config = dict(
    num_hidden_layers=12,
    hidden_size=192,
    num_attention_heads=9,
    num_key_value_heads=1,
    head_dim=32,
    intermediate_size=512,
    vocab_size=32000,
    hidden_act='swiglu',
    norm='rmsnorm',
    norm_place='pre',
    norm_eps=1e-06,
    positions='rope',
    rope_theta=10000.0,
    rope_fraction=1.0,
    qk_norm=False,
    attn_scale=0.177,
    bias='none',
    tie_word_embeddings=False,
    parallel_block=False,
    init='trunc',
    init_std_qkv=0.0391,
    init_std_o=0.0,
    init_std_up=0.0391,
    init_std_down=0.0,
    optimizer='laprop',
    learning_rate=0.00153,
    beta1=0.9,
    beta2=0.98,
    weight_decay=0.14,
    lr_head=0.00587,
    max_grad_norm=1.0,
    warmup_steps=232,
    schedule='wsd',
    decay_fraction=0.723,
    decay_shape='linear',
    final_lr_fraction=0.0,
    batch_tokens=32768,
    max_seq_len=1024,
    doc_mask=True,
    z_loss=1e-05,
    train_tokens=443100000,
    max_steps=13523,
    dataset='wikipedia_en',
)
Each number is 128 + 24 x the weight over its row's rms, rounded and kept within 0 to 255. Layers, rows and columns count from 0. The size above them is the row's rms in percent of the matrix's.

# layer 9 attention output (transposed), 288x192, rms 0.0656, rows 22-31,54-63,86-95,118-127,150-159,182-191,214-223,246-255,277-287, columns 144-191
size [ 81 104 104 114 100 112 115  94 106  97  90  95 105  91  90  85  95  97  97  93 106 108  88 101 102 126  81  92  76  89 104  95  86  97 100 104 104  97  90 106 112  87  85  96  86  87  95  90 111  91 101  98 100  77  95 113  85  90  96  89 117 120 111 123 122  91 113 121 123 110 116  96  90 111  86  77  87  89  89  97 107  98 104 111 101 118 100 123 115 121 121]
[[127 153 161 104 100 118 161 133  65 155 142 132 155 126  96 143 133 125 101 132 116 121 175 137 148 117 146 131 101 125 161 114  92 144 165 129 130 143 100 153 124 158 139 137 126 105 106 138]
 [125 152 107 134  56  92 138 127 149 164  99 121 127 144 139 135  62 142 134 168 114 122 128  84 197  85 112 153 112 133 134 194 160  89 126 155 148 110 137 173 158 144 139 130 101 125 157 180]
 [126 118 125 126 145 111  95 188 117 133 108 119 145 164  77 163  91 158 158 101 127 159 137 149 116  99 141 132 117 124 144 171 121 152 142 138 127 124 145 159 113 111 101 146 106 158 148  91]
 [123 113 132 185 105 120 132 168 146 124 135  99 127  78 135 140 122 158 170 115 120 154 171 113 109  71 166 166 124 151 126 115 138 126 146 112 101 119 125 118  75 103 152 132 183 130 101 177]
 [127 121 169 161 136  77 126 120 144 154 101  95 131  89 118 122 104 137 163  95  66 136 131 152 123 123 138 136 112 114 136 104  72 149 108 170  88 143 115 128 138  85  95 187 106 173 125 142]
 [161 129 164 127 146 115 158 131 117 136 117 153 128 105 104 104 116  90 159  63 114 106 160 114 129 117 130 109  94 126 140 109  94 124 128 126  63 104  69 109 107  98 162 123 132 174 118 111]
 [155  94 119 132  95 143 125 113  94 117 152 114 153 143 120 113 147 138 103 148 135 147 148 170  72 133 136 154 154 157 135 110 120 109 110 131 114 155 149 114 100 116 125 131 146 150  78 144]
 [138 120 150 151 157 149 120 137 171 130 110  92 126 126 140 192 110 131 143 139 102 121 124 118 128 120 161 113 147 164 117 111 134  96 170 134 125 168 147 110 163 125 146 168 116 146 132  90]
 [122 149 134 143 168 142 107 130 101 166 122 133 138  92 121 148 131 123 120 113 149 139 132 134 132 142 101 121 160 127 109 158 118 171 115 114 102 146 109 112 117  90 118 102 166 129 137 129]
 [162 118 148 132 132 137 139  81 140 149 139 135 128 103 174 122 136 148 159 118 119 133 103 113 117 140 126 116 131 118 149  91 110 129 129 174 100  81  92 132 108 116 187 142 117 169 172 132]
 [115 138 115 120 142 102 126 151  80 155 131 112 110 156 128 104 153 146 109  61 153  95 168 117 117  82 179 102 117 108  88  90 128 160 139 161 144 109 112 148 121 149 155 176 125 123 111 150]
 [153 118 151 112 103 130 143 105 151 147  90 114 142 109 121 131  88 120 107 145  99  97 144  77 173 128 143 119 110 130 125 140 147  93  98 125 122 107  81  88 145 113 148 133 108 137 176 164]
 [104 123 162 145 140 102  99 145  93 127 129 125 164 159 102 116 146 163 137  85 154 138 157 137 114 147 124 134 139  78 148 146 173 148 113 134 156 167 148 162 126 178 114 112 138 145 108 130]
 [107  98  91 121 133 137 134 145 155 102 150 140 147  85 147 186 116 127  96 122 136 142 163 115  75  89 149 142 113 172 122  92 134 119 126  91 111  97 160 136 104 117 141 110 164 139 107 221]
 [194 142 157 161  73  95 162 170 118 171 101 134 143 135 117 130 129 134 123 139 107 111 133 127 167 150 152 154 135 101 175 130 120  95 122 114 126 154 151 159 184 123 106 100  81 137  93 122]
 [161 124 143 163 145 150 151 134 114 131 130 144 112 131  88  79 138 106 159  88  98 144 120 170 115 102 144 132 103 128 170 114  87  85 174  65 119 102  57 130 109  84 146 155  93 147 117 133]
 [114 142 106 196 120 183 119 125 117 129 173  98 123 171 108 145 121 127 101 132 131 112 170 196 101 120 112 154 116 129 160 125 119 114 112  95 121 180 142 138 110 112 135 113 100 157  98 119]
 [168  84 170  81 119 142 114  97 141 166 121  66 129 133 155 162 156 132 151 139 130 172 168 115 134 124 157 146 146 178 101  88 113 142 167 112 132 137 100 109 138 127 154 133 144 122 116 106]
 [121 110 150  62 138 121  83 127 120 104 113 140 159  88 163 151 119 143 132 111 130 155 163 139 158 139 123 106 151 155 142  85 133 147 148 119 117 129 111 124 109 154 157 146 181 119 127 141]
 [ 96 111 144 117 123 144 138 101 121 153 156 133  97 115 170  97 111 116 141 138 116 134 106 130  99 168 120 138 135 119 155 128 106  96 144 155  85 128  84 123 129 124 136 161  85 161 148 148]
 [114 134 106 122 111 155 101 122 143 141 140 121 132 126 111 150 147 163 165 171 149 173 134 107 176 105 116 143 153 123 124  96 149 141 116 124 153 141 109 131  99 116 131 116 113  95 130  98]
 [118  94 121 138 148 125  98 107 144 151 169 145  90 134 140  91 138 136 140 129 136 105 183 160 129  98 156 134 121 111 131 109 104 139 156 120 177 126 209  93 138 151 130 135 164  81 134 125]
 [105 118 164  92 138  86 149 117 120 146 147 103 129 130 131 139 146 100 112  92 155  90 103 111  99 168 125 114 127 147 103  94 141 138 126 129 121 110 137 133 157 147 125 165 132 152 134 156]
 [133 151 137 124 148 107 137 111 123 116 132 105 113 159 111 108 107 106 136 109 118  97  88 121 109 151 104  96 146 108 106 105 126 117 136 196 101 144 124 134 145 125 130 149 105 170 125 123]
 [149 166 117 158 130 181  96 136 111  91 141 120 117  90 129 113 104 136 136 133 125 154 142 141 153 134 177 150 117 148 105 154 112  93 141 151 146 134 105  81 129 110 134 152 129  97 128 128]
 [191 128 110 156 130 166 108 147 135 136 117 141 124  82 132 132 168 173 130 124 124 157 163 155 152  91 137 171 111 121 144 186 133  89 114  72 146 156  94 132 119 110 112 129 101  89 135 109]
 [112 131 164 108 125  88 128 152 134 120  77 142 127 109 122 122  87  93 140 152  88  87 105 174 118 164 117  89 140 129 122 131  95 115 147 123  95  92  98 163 114 163 133 132  83 125 104 100]
 [109  88 152  74 131 107 119  95 147 143 129 158 141 140 127 127  98 105 149 133 139 116  84 125 115 101 131 110 157 140 117 115 129 169 137 101 127 122 121 130 142 137 125 120 121 170 120 158]
 [148 128 103  91 151  81  99 140 119 161 110 152 127 129 127  97  94 109 128 120 134 101 102 116  97 130 108 100  78 102 177 168 144 115  86 146 130 148 180 104 129 186 121  91 114 140 127 129]
 [123 132 106 124  98 156 109 142 117 112 158 103 177 126 106 116 124 114 106 142  95 167 170 108 125 152 169 153 116 111 107 121 155 131 126 162 186 144  81  76 156 112 136 170 141 106 112 129]
 [ 94 137 109 163 128 150 105  94 108 109 148 114 120 123 111 137 157 169 136 161 150 171 116 161 156 139 111 153 152 116 123 138 108 167 111 121 150 110 144 144  84 126 137 112 139  93 159 130]
 [159 110 132 163 121 125  96 160 122 122 133 147 117 156 114 123 155 140 138 164 174 137 141 143 117 105 163 123 139 128  98 137 157 127 136 153 167 146 174 118 146 131  96 102 108 118 113 136]
 [134 125 116 105 104  83 124 105 139 140 158 153 125  98 110 132 117 148 104 129  86 125  93 130 145 143 127 130 123 185 128  77 116 108  90 160 115  60 162 133 140 132 138 128 122 161 171 179]
 [179 142 181 137 129  36 141 104 132  95 146 103 142 131 111 127 126 122 126 161 129 101 139 154 126 117 152 104 178 129 115  64 114 140 167 127 117 115 107 136 156 133 116 140 128 142 112 112]
 [171 154 103 164 142 146 104 108 156 134 140  92 121 128 124 110 176 132 150 111 148 140 146 140 125 152 124 157 141 124  75 117 126 110 153 145 148 119 123 141 113  87 133 132 131 130 126 120]
 [118 143  77 168 149 172 104 161 135 119 136 137  93 122  96 106 137 141 141  95 136 126 135 157 149 104 117 145 108  98 137 172 103  99 172 125 164 154 112 113 136  95 134 134 119  90 130  94]
 [109 138 121 117 115  64 115 155 117 152 104 161 116 123  91 128 137 134 146 181 104 103  91  90  89 115  98 133 131 139 102 137 107 175 111  84 106  94 117 184 121 160 112 111 110 108 102 189]
 [146 109 133 108 140 107  83 175 175 152 127 161 109 138 120 155 168 162 132 175 146 158 118 102 147 107 106 124  95 107 107 125 125 120  92 118 105 111 138 138  95 139  93 134 142 134 130 111]
 [116 143 122 124 114 105 117 146 101 116 115 127 158 158 134  84 169 174 104 105 136 139 139  92 114 136 136  94  77 166 121 104 154 176 123 130 128 110 153 131 134 136 157 146 121 137 102 135]
 [ 99 138 144  93  99 173 131 151 117  85 126 131 136 128  86 134 171 123 111 123 141 157 174 163 145  98 115 108 118 117  90 121 146 101 128 138 164 145 125 145 154 121 102 155 141 119 100  87]
 [ 95 181 129 147 138 129 132 138 170 121 130 149 134 128 109 150  91  95 135 155 141  74 100 129 151 115 115 113  95  99 119 164 133 138  73 123  97 134 157 135 186 140 110 129 116 144 154  98]
 [151 129 117 145 171 112 129 137  78 102  82 121 132 145 132 156 144 121 141 139 146 138 116 128 165 110 133 107 120 153 169 146 133 102  99 129  95 101 150 166 155 157 142 152 100 171 125  71]
 [139 102  79 119 143 166 125 140 112 145 107 127 155 129 130  99 153 177 152 132 109 169 169 106 117 158 175 140 127 133 103  94 109 139 138 170 163 124  97 118 145 129 166 130 133 130  71 168]
 [170  74 124 131 110 140 133 149 145 119 126  51 124 159 104 115 140 178 143 113  97 170 158 137 157 125 153 144 124 152 159 132 129 120 119  97 181 114 129 110 137 152 132 162 131  77 117 131]
 [155 115 140 116 142 116 169  97 110 117 142  68 119 147  76  95 178  94  93 145 104 105 147  83 116 137 148 138 111 173  84  73 164 139  71 118 138  99 130 145 126 114 172 126 153 110 121 138]
 [130 109 139  79  94 143 130 173 144  74 123 128 136 101 138 144 121 126 151 176 129 132 115 143 159 126 111 117 144 142 144 147 145 124 130 133 137 117 150 160 110 139 130 116 126 130 133 143]
 [136 113  98 163 117 109  94 105 136 153 117 128 127 118 142  88 154 128 135 107 101 133 133 122  88  82 127 127  98 145 138 136 108 120 130 111 102 134 151 174  89 140 149 125  85 137 109 145]
 [ 91 129  92  88 171 143 126 150 123 122 122 174 137 172 107 100 133 138 103  72 157 132 128 135  85 139 127 152 110 122 148 150 122 113 103 112  81 117 143 125  88 107 123 113 119 149 114  93]
 [ 97 117 179  96 158 151 165  93 147  88 124  88  86  94 100 105 123 106 109  96 110  90 112 114 101 124 162 117 129 119 123 127 139 130 114 115 150  94 126 114 135  90 138 141 103 138 151 127]
 [135  91 129 130 122 123 100 163 120  89 113 137 123 148 135 124 134 161 127 159 159 111 154 124 141 122 106 109 136 109 139 106  76 127 135 194 144 137 120 172 149 117 101 140 141 109 147 138]
 [107 131 153 101  98  89 138 118 114 133 158 121 113 108 126 184 156 179 133 130 175 102 114 125 144  96 154 132 201  99 148 115 125 133 100 159  99 130  82 187 131 102 158 145 127 118 164 142]
 [147 101 184 117 113  94  92  99 150 178 130 140  97 121 159 118 108 145 141 158 191 117 136 124 149  71 101 114 116 152 117 147 124 132  96 119 134 119 118 135 114 115 116 123 133  77 177 167]
 [111 106 152 104 148 117 125 194 118 120 157 139 135 146 151 144 124 145 130 105 130 115 110 152 110 117  80 133 157 106 151 131 145 145 133 123 109 102 152 137 114 167 101 111 138 130 144 107]
 [130 131 116 116 154 130 114 190 112 100 139 170 120 139 129 116 101 153 120 137 140 150 144 113 118 129 175 123 125 134 121  90 127 156 145 130  92 151 131 130 114 115 123  88 133 127 133 171]
 [175 133 141 194 127 104 136 129 151 147 126 115 144  78 136 158 100 140 142 126  93 121 133 176 147 157 186 177 113 132 124 135  93 133 171 145  90 140 108 137 128  95  95 160  82 128 135  98]
 [166 104 118 183 167 128  55 109 128 194 100 161  81 124 147 111 156 106 155  95 141 136 134 178 142  95 155 136 103 120 139 123  90 101 153 129 146 173 130 120 129 101 124 146 114 179 126 151]
 [130 119 134 189  95 133  92  83 137 124 164 117 146 140 121 125 168  93 127 149 157 122 127 170 101 125 140 106  89 124 130 115 147 150 115 158 105 142 111 123  99 123 139 145 137 183  86 125]
 [103 119 160 130 127  90 125 115 182 138 104 104 110  94 143 144  95 114 120 119  93  89 107 116  88 113 166 128 129 161 119 111 122 112 119 122 128 120 141 118 145 154 144 158 147 174 200 115]
 [138  99 162 127 157  91  92 156 122 197 142 138 142 136 100 143  90 131 137 103 116 115 158 151 129 140 112  96 156 141 166 149  77 154 158 140  69 130 118 141 130 110 139 166 140  97 111 143]
 [137 118 140 101 123 122 128 152 116 122 165 124 134  77 110  81 133 110 122 142 118 158 111 153 107 116 134  97 118 132 145  73 121 135 175 120 100  73  99 120 150 147 136 105 106 121 165 103]
 [145 104 105 139 133 107 160 149 161 147  99 123 155 129 158 128 105  99 141 107 112 110 122 116 145 113 167 122  88 177 131  97 107  91 118 134 107  89 116 159 143 177 136 174  99 188 121 148]
 [142 163 120 115 140 115 121  96  94 130  97 121 141 162 153 158 122 109 101 118 104 125 103 111 139 167 119 128 162 116 198 140 158 119 102 141  80 118 109 110 148 116 152 103 134 140 135  96]
 [ 81 124 155 131 126 191 111 116 116 133 118  98 163  75 119 107 128 172 131 134 149 146 153 130 147 123 156  91 118  90 109 139 187 122 142 149 145 149 101  88 136 135 130 115 133  90  95  86]
 [ 94 105 114 121 118 164 150 123 170  70 112 102 127 118 112 128 118 133 103  87 119 116 157 134 122 108 118 115 112 150 135 120 126 147  99 102 151 107 169 135 101 132 155 115 142 117 134 166]
 [102 135 140 128 108  95 156 158  83 139  61 103 133 101 125 132 112  95 126 111 122 140 135 122 143 135  94 108 121  91 142 101 146 124 105 133 103 140 139 116 161 148 116  91 121 145  75 118]
 [116 105 105 103 135 116 170 129 136 143 127 124 140 146 156 130 140 119 131 135 157 168 143 106 156 107 108  73 131 152 169 111 121 112 132 104 115 124 124 115 148 138 163 142 121 152 127 188]
 [103 109 137 139 150 139  91 116 154 139 162 119 133 109 146 131 116 137 128  77 106 140 147 122 123 133 120 140 148 111 128 104 123  94 103  97 177 182 143  85 116  75 138  81 134 128  99 109]
 [134 188 120 144 106 138 138 132  83  93 116 115 130 130 145 131 118 169 115  96  90 180 179 141 104 138 158 156 129 112 140 114 143  96 168  71 162 116 129  88 124  91 141  75 115  99 131 116]
 [140 125 139 122  97  95 132  67 192 108 145 114 146 135 172 157 121 140 173 138 146 105 112 139 177 154 128 149 167 121  87 130 106 115 157 138 111  91 117 144 116 129 130 177 148 137 142 137]
 [ 94 130 102 122 148 126 160 136 103 137 172 164 143 129 167 127 107 138  69 127 113 111 141 133 133 134 138 121  91 157 160 136 131 156 122 135 153 130  95 116 102 117 146 123  89 148 156 163]
 [143 145 164 136 128 101 157 147 123 107 157 129 122 135  88 139 147 142 166 129  86 133 140 150 158 140 134 160 126 123 115 118  84 108 148 115 139  92 118 162  65 103 119 166 133 116 115  88]
 [137 135  89 113 121 128 105 210 132 112 125  99 134 107 106 111 150 131 130 169 141 139 138 163 179 101 162 165 115 162 121 152 120 105 187  72 169 127 167 116 144 116 126 124 128 107 153 146]
 [138 127 165 127 107 125 108 123 150 144 119 134 110 140 157 177 153 130 140 164 138 117  98 127  85 159 187 135 143 159 136 124 107 169 132 130 127 101 136 147 128 153 134 177 138 157 158 143]
 [139  80 134 155 146  98  96 151 102 109 130 128 189 104 135 168 139 145 136 148 126 153 128 132 123 142 166 166  84 152 113 135 143 141 139 141 108 112 121 167 126 143 102 159 143 143 107 163]
 [103 116 173 101 178 134 159 112 122 111 150 103 130 145  66  80 112 135 132  99 109 166 149 136 154 157 160 130  99 144 116 111 128 150 151 109 125 145 149 119 122 119 122 134 139 152 115 138]
 [159 111 147 126 110 129 138 167 129 111 137 163 148 117 104 134 137 135 158 125 122 109 113 138  93  87 161 139  79 108 107  92  90 116 154 125  98  80 133 157 111  83 142 112 119 127 153 104]
 [172 125 118 150  88  73 134 117 140 140 128 130 148 139 149 144 139 153 137 178 157 131 122 142 132 123 118 111 146  98 133  95  98  99 114 145 128 117 110 132 114 119 107 112 129 135  86 149]
 [127 132  95 170 107 149 125 114 141 163 119 136  69 126 120 134 131  99 138 195 155  90 124 162 106 106 122 123 152 118 128 166 106 144 140 164  89 174 150 170 165 155 110 119 120 150 113 149]
 [106 144  85 112 139 137 155 157 121 112 109 119 107 124 110 151 106 107 100 147 113 143  86 115 132 140 107 114 133 123 146 130 137 158 135 110 113 162 160 141 132 115 125 113 143 161 131 109]
 [116 111 125  88 100 166 135 145 142  97 126 147 119 101 123 106 163 104 135  75 104 133 137 119 142 128 156 112 127 134 110 112 154 111 131 136 118 128 127 115  81 141 137 131 126 143  99 121]
 [105 128 158 152 133 147 141 128 115 149  98 135 166 141 138 107 130 155 105 134 105 131 140  97 129 176  72 142 118 123 142 115 152 129 123 144  89 124 142 135 142 151 148 141 148 140 171 125]
 [116  88 117 122 157 126 150 138 124 126  98 131 131 150 121  74 124 146 117 123 137 134 110  97 117 114 165  92  63 149 102  94 138 114 110 125 115  99 137 138 134 174 125 162 159 157 125 156]
 [171 169 142 123 125 105 135  62 100 143 113 128 134 156 143 151  75 125 158 107 112 124 117 115 123 144 104  96 149 157 130 134 148 126 104 176  87 150 113 126  87 109 171 166 170 129 135 125]
 [ 84 117  87 119 129 182  97 163 107 136  99 110 157 108 107  66 132 150 120 122 128 143 144 128 125 158 118  96  90  82 138 111 161 145 160 131 134 128 102 105 131  94 147  84 157 126 119 122]
 [104 143 126 134 117 152 152 138 162 113 141 128 113 140  73 130 125 117 121  76 113 148 151 137 148 104  86 127  84 105 149 137 122 129 115 107 148 103 148 120  99 153 121 142 148 130 129 146]
 [105 103 147 100  97 133 122 131 111 151  99  93 147 122 165 150  83  92  85 125 124 131 104 103 131 144 114 135 132 151 144 142 168 144 112 135  84  91 116 125 169 122 151 110 117 163 109 143]
 [113  86 115  94 166 109 114 104 143 134 120 112 122 152 158 116 140 139  97 100 150 165 129 114 122 131  87  89 133 133 175 118 104 135 109  89 124 162 125 118 118 131 164 145 166 152 143 205]
 [100 152 140 176 126 160 106 114 168 135 166  88 140 126 134 141 151 170 135 106 128 148 126 129 146 105 145 161 150 105  86 142 120  96 154 100 151 166 125 105 120  97 155 103  99  92 120 114]
 [118 147  90 113 125 141 110 124  76 112  80 107 122 138 121  93  99 143 109 135  84 125 146 142 102 157 182 144  97 101 143 157 140 109 153  94 175 145 122  98 144 107 108  66 125 128 131 112]
 [124 103 126  94 111 116 137  91 161 142 125 117 116 163 152 119 105 163 159 108 122 114 132 130 161 138  95 131 152 101 109 138 113 112 115 138 152 130 105 132 121 142 107 155 130 157 155  99]
 [118 134  94 116 146  93  90 121 102 154 147 150 135 123 151 124 109 101  70 126 167 135 124 132 121 129 121 110  79 118 123 117 108 169 113 167 143 114 105 159 149 107 147 132 111 139 114 154]]
# layer 9 attention value, 32x192, rms 0.0672, rows 22-31, columns 144-191
size [107 102  99 102 100 106  97  97 104  99]
[[108  92 144 116 107 133 116  94 133 126 129 152  69  99 114 105 147 145 115 113 158 134  64 132 108 144 128 107 190  99 147 122 137 139 120 144 142 126 130 170  89  84 132 134 143 142 180 151]
 [133  96 192 103 120 143 117 119 142 133 150 135 143 113 113 127 111  88 136 142 168 112 128 115 142 141 127 142 113 137  72 124 119 149 150 122 102  96 107 104  80 125 111 113 159 125 177 157]
 [137 149 141 120 131 124 109 185 102 135 158 133 142 137 153 148 152 136 108  76  94 154 123 144 102 138 108 135 123 180 133 122 149 132 116 142 170 113 149 109 152 145 127 130 186 104 145 103]
 [134 146 123 148 159  93  97 139 120 129 143 145 132  78 164 100 125 156 153 154 176 127 128 103 196 139 150 133 127 124 141 127 142 148 134 114 116 140 140 131 121  97 103 126 129 131 103 107]
 [106 145 155 112 163 144 125 109 142 117 148 121 122  84 130 128  94 163 100 154 146 165 148 150 140 135 188 128  87 142 116 125 153 104 166 119 140 139 153 133 139  92 104 131 116 108 140  76]
 [128 134 152 107 124 118  83  94  82 165 103 135 108 145 134  93 111 144 165 115 136 114 110 141 129 147 158 132 109  81 157  91 117  92 168 130 129 116 157 145 138  98 119 141 114 128 135 129]
 [139 129 158 151  90 140 114 129 142  84 116 116 146 122 111 101 139 103 144 176 107 152 134 133 125 105 156 130 102 149 144 142 126 140 161 106  98 158 125 100 133 101 135 128  92 145  96 171]
 [159 114 148 115  93 125 149  88 166 115 142 132 128  65 136 122 105 100 150 111 120  70 141 121 158 111 161  88 134 121 108 162 147 138  76 128  85 128 139 119 159 183 114 147 165 144 136 122]
 [118  87 113 129 132 127  86 175 131 151 145 129 113 113 117  84 125 110 107 128 113 172 153 137 124  89  91 131 135 152 161 138 116 137 104 121 116 164 155 144 137 107 182 118 146  94 125 142]
 [121 112 123 116 131 119 110 137 121 123 117 125 123 116 112 127 161 118 123 139 101 147 122 137 116 141 130 124 120 107 111 121 121 137 155 120 161 102 101  86 144 130  92 147 137 173 153 137]]
# layer 9 MLP gate, 512x192, rms 0.0756, rows 0-12, columns 144-191
size [ 83  93 105  99 112 103  96  96 105  95  90  87 101]
[[157 105 105  98 112  99 183 144 141 141 119 156  80 142 104 131 163 121 152  86 122 123 113 112 128  88 101 143 119 112  68 136 102 100  97 105 154 132 142 175 124 122 105 137 128  89 121 116]
 [133 121 152 106 144 146 126 150 121 135  81 134 121 139 128 119 141 174 161 135  58 146 149 132 109 136 133 111 146 109 145 161 158 154 148 128  96 124 159 139 177 142 115 164 123  86 124 103]
 [ 91 111 111  91 171  95  94 123 142 157 141 153 133  94 144 127 117 141  68 101 139 148 141 145 144 138 151 144 106 152 139 174 141 145 170 111 114 163 150 104 158 157 140 131  85 171 152 115]
 [124 123 129 108 172 113 126 147 160 158 129 122  84 166 138 107 165  80 138 127 144 132 153 122 124 125 129  91 106 119 112 141 132 198 170 128 110 116 126 123 146 159 148  87 129 103 111 130]
 [135  97  90 103 142 102 105 138 138 130 143 177 182 126 119 108  93 138 143 139 109 139 100 126 158 115 152 148  96 126 131  96 125 144 135 110  91  99 148 125 221 129 132 150 133 149 166 129]
 [ 71 104 119 104 123 116 150 127  82 110  79 105 157 114 119 101  84  95 155 111 122 107 108 130 108 128 104 101 143 137 145 136 147 116 162 141  92 132 116 202 139 168  97 153 143  89 103 105]
 [144 124 138 106  82 104 147 126 138 157  55 154 123 117 115  81 170 172 120 132 141 111 128 149 159 101 109 132 131  78 125  92 134 191 117 132 110  88 163 131 134 139 122 110 127 113 152 164]
 [120 155 159 118  96 134 102 103  84 139 147 131 126 145 149 136 143 100 147 134 174 154 126 146 120 142 153 126 139 144 104 145 132 141 151 125 129 154 141 161  95  96 107  82 126 121 141 101]
 [ 92 128 116 104 105 116 113 141  78 119 105 136 132  97 153 101 136 125 132 129 127 171 105 122 109 124 161 131 108 120  92 114 105 118 130 156 105 150 101 136 167 153  73 164 124 131 124 141]
 [112 104 108 125 126 140 165 138 140 122 158 148 121 117  99 104 144 122 140 156 181 151 185  97  56 125 117 123 134 142  79 152 132 170 145 121 163 121 149 194 113 108 117 124 134  86 106 148]
 [126 138  86 114 145 136  84 137 161 140 140 133  91 150 113 152 120 142 118 142 155 139 146 114 117 151 110  64 108 153 105 144  96 103 135 126 106 129 112 144  52 145 135 126 113 123 129 121]
 [ 95  83 139 129  88 153  79 128 180 123 103 101 124 115 150 134 149  85 120 119 115 124 153  71  88 104 124 102 123 110 114  99 135 155 146 122 151 119 153 128 115 121 113 120 133 141 173 123]
 [112 120 116 111 144 141 107 126 142 154 138 131 112 117 131 108 186 135 126  72 125 154 175 116 102 151 132 151  99 164 109 105 101 120 183 129 121 137 125 105 151  79 166 113 149 134 100  78]]
# layer 9 MLP up, 512x192, rms 0.0738, rows 0-11, columns 144-191
size [ 98  99  98 100 104  97 102  97 102 103  94  92]
[[144 122 160 110 142 148 129 114 127 159 153 128 149 130 112 172  93 119 134 154 153 137 111 126 121 167 168 148  91 141 132  99 163 168 145 141 110 146 111 153  93 106 121 122 123 134 125 134]
 [137  98 166 123 107 136  83 132  84 122 122 142 109  91 143 151 163 114 143 127 131 139  96 117 142 133 139 138 101 133 109 115 108 111 118 108 164 150 104 135  88  91 125 130 140 101 149  69]
 [164 157 118 155 100 112 130 142 148 131 127 127 121 110 164 151  97 108 115 174 145 145 137  84  91 118 117 107 109 102 143 105 137 106  62 142 166 146 144 151 131  93 106 122 142 121 184 152]
 [154 141 123 133 156 149 107 134 153 128 109 135 164 158 117 147 140  79  94 115  99 148 107 141 132 161 109  97  98 140 117 145 125 117 111 152 171 114 116 124 117 138 159 174 148 127 123 100]
 [138  94 102 111 150 122 140 113 160  99  99 138 101 149 155 132 115 158 141 147 115 124 179 117  91 136 131 109 156 101 113  75 135 127 142 113 132 102 131 109 164 149 107 140 109 145 136 122]
 [ 82 131 127 124 146 136 138 131  83  79 110 122 144 144 116 113  67  96  84  90 120 104 134 172 133 104 133 148 133 117 160 114 132 129 121 114  77 126 116 138 136 156 151 146 137 152 138 135]
 [126 107 125 108 144  89 110 116 137 130 127 124 110  95 139 171 126 139 160 116 183 122 152 136  82  96 136 157  68 120 119 145 106 161 133 114  99 125  93  99 101  79 116 154 106 114 146 137]
 [114 147 150 139 153 145 147 115 105 145 126 142  69  70 147 164  97 110 148 159 121  97 115  98 127 148 108  87  83 172 129 125 163 132 129 151 144 140 138 142 123 112 117 155 117 113 119 122]
 [177 125 139 142 107 146 116 178 104  97 107 130 156 107 118 146  99  99 156 142 141 124 108  88 128 124 129 152 108 163 149 130 182 116 149 140 126 149  84 120 137 165 161 126 123 170 149 156]
 [117  34 111 155 157 103 113 129 117 144 129 105 145 180 149 128 136 154 129 139 147 123 153 130 170 154  99 151  99 105 129 146 102 144 147 105 173 105 128 169 149 127 165 145 168 145 151 128]
 [102 115 100  81 154 157  96  93 139 105 113 127 141 126  92 139 139 131  94 180 110 133 139  96 109 136 115 120 153 132 132 130  70 156 159 130  98 155  87 144 140 122 165 132 105 128 149 109]
 [124 151 117 172 170  79  81 158 123 126 131 110  90 145 137 107 105  98 206 132 119 132 101 140 143 143 116 120 100 121 148 190 139  70 135 130  96  96 112 117 150 133 127 153 116 164 104  94]]
# layer 9 MLP down (transposed), 512x192, rms 0.0694, rows 0-11, columns 144-191
size [101 100  96 100 103  96 104  98 100 102  93  95]
[[ 83 104  98 119 126 134 140 104 149 139 103  79 119 112 126 151 148 141 142 140 162 137 123 148 148 149  84 134 135 106 105 127 141 113  99 148 110 112 168 137 138 107 152 134 120 189 130  98]
 [120 135 159  71 127 161 171 119 138 117 125  97 152 111  84 129 145 176 139 127 136 126 101 116 130 100 134 145 130 158  77 152 100 101 166 107 127 125 123 112 149 121 106 133 131 122 102 145]
 [143 151 122 207 127 114 146 110 120 140 110 167 125 151 134 109 117 108 135 117 126 100 104 118 139 136 113  96 114 115 113 123 117 153 145 184 125  93 127 117 121 132 114 155  89 119 116 134]
 [141 162 140 152 103 112 152 133 122  92  76 134 113 123 114 114 104 124 148  88  95 123 104 153 162 152 120 127 112 131 145 107 164 173 141 134 122 147 146 107 135 160 114 131 151 126 120 110]
 [ 99 157  95  73 134 136 142 180  94 140 117 114  99 139 109 118 102  69 159 100 126 108 164 129 126  99 118 147 169 133 118 164 108  85 168  98 154 139 107 155 108 145 132 134 145  81 121 106]
 [123 119 108 102 122 165 105 145 113 153 111  78 112 130 127 160 119 144 141 182 148 152 138 143 130 125 156 112 160 139 133 122 126 102 128  98 144 163 114 102 155 106 127 155 112 127  88  74]
 [151 135 133  90 131 114 138 132 109 122  82  83 129  94 129 103 134 122 140 130 154 124  95 107 116 157 124 133 140 123  72 101 121 121 138 150 120 103  92 152 111 140 138 145 168 138 127 152]
 [142  90 109  90 116 122 121 136 138 124  88 122 120  57 134  99 136 137 126 132 130  98 112  92 163 105 152  88 144 134 166  97 103 149 105 133  88 129  98 126 114 145 161 137 125 132 158 166]
 [142 133 127 161 142 106 110 133 141 137 126 110 112 142 123 101 107 148 126  94 126 126 178 143 137 110  98 125 139 148 143 128 120 126 119  86 153 106 163 110 114 107 135 111 137 138 112 140]
 [147 124 119 108 122 167 110 129 156 121 121 113 132 135 129 153 116  99 125 128  60 138 116 133 140 105 130 102 140 121 120 162 169 134 129 138 122 129 112 106 185  93 130 102  88  93 124 120]
 [110 127 117 137 132 129  81 107 130 138 101 165 129 112 124 124  62 140  93 109 162 138 161 111 131 118 132 104 120 133 133 118 108  98 126 140 123 127 142 133  95 157 135  95 133 144 152 149]
 [149 106 182 147 135 177 155 169 142 145 146 113 157 134 138 132 131 160 118 176 127 131  99 177 153 149 145 107 116 130 120 126 148 128 130 184  94 147 114  90 105 139 122 123 144 113 103 119]]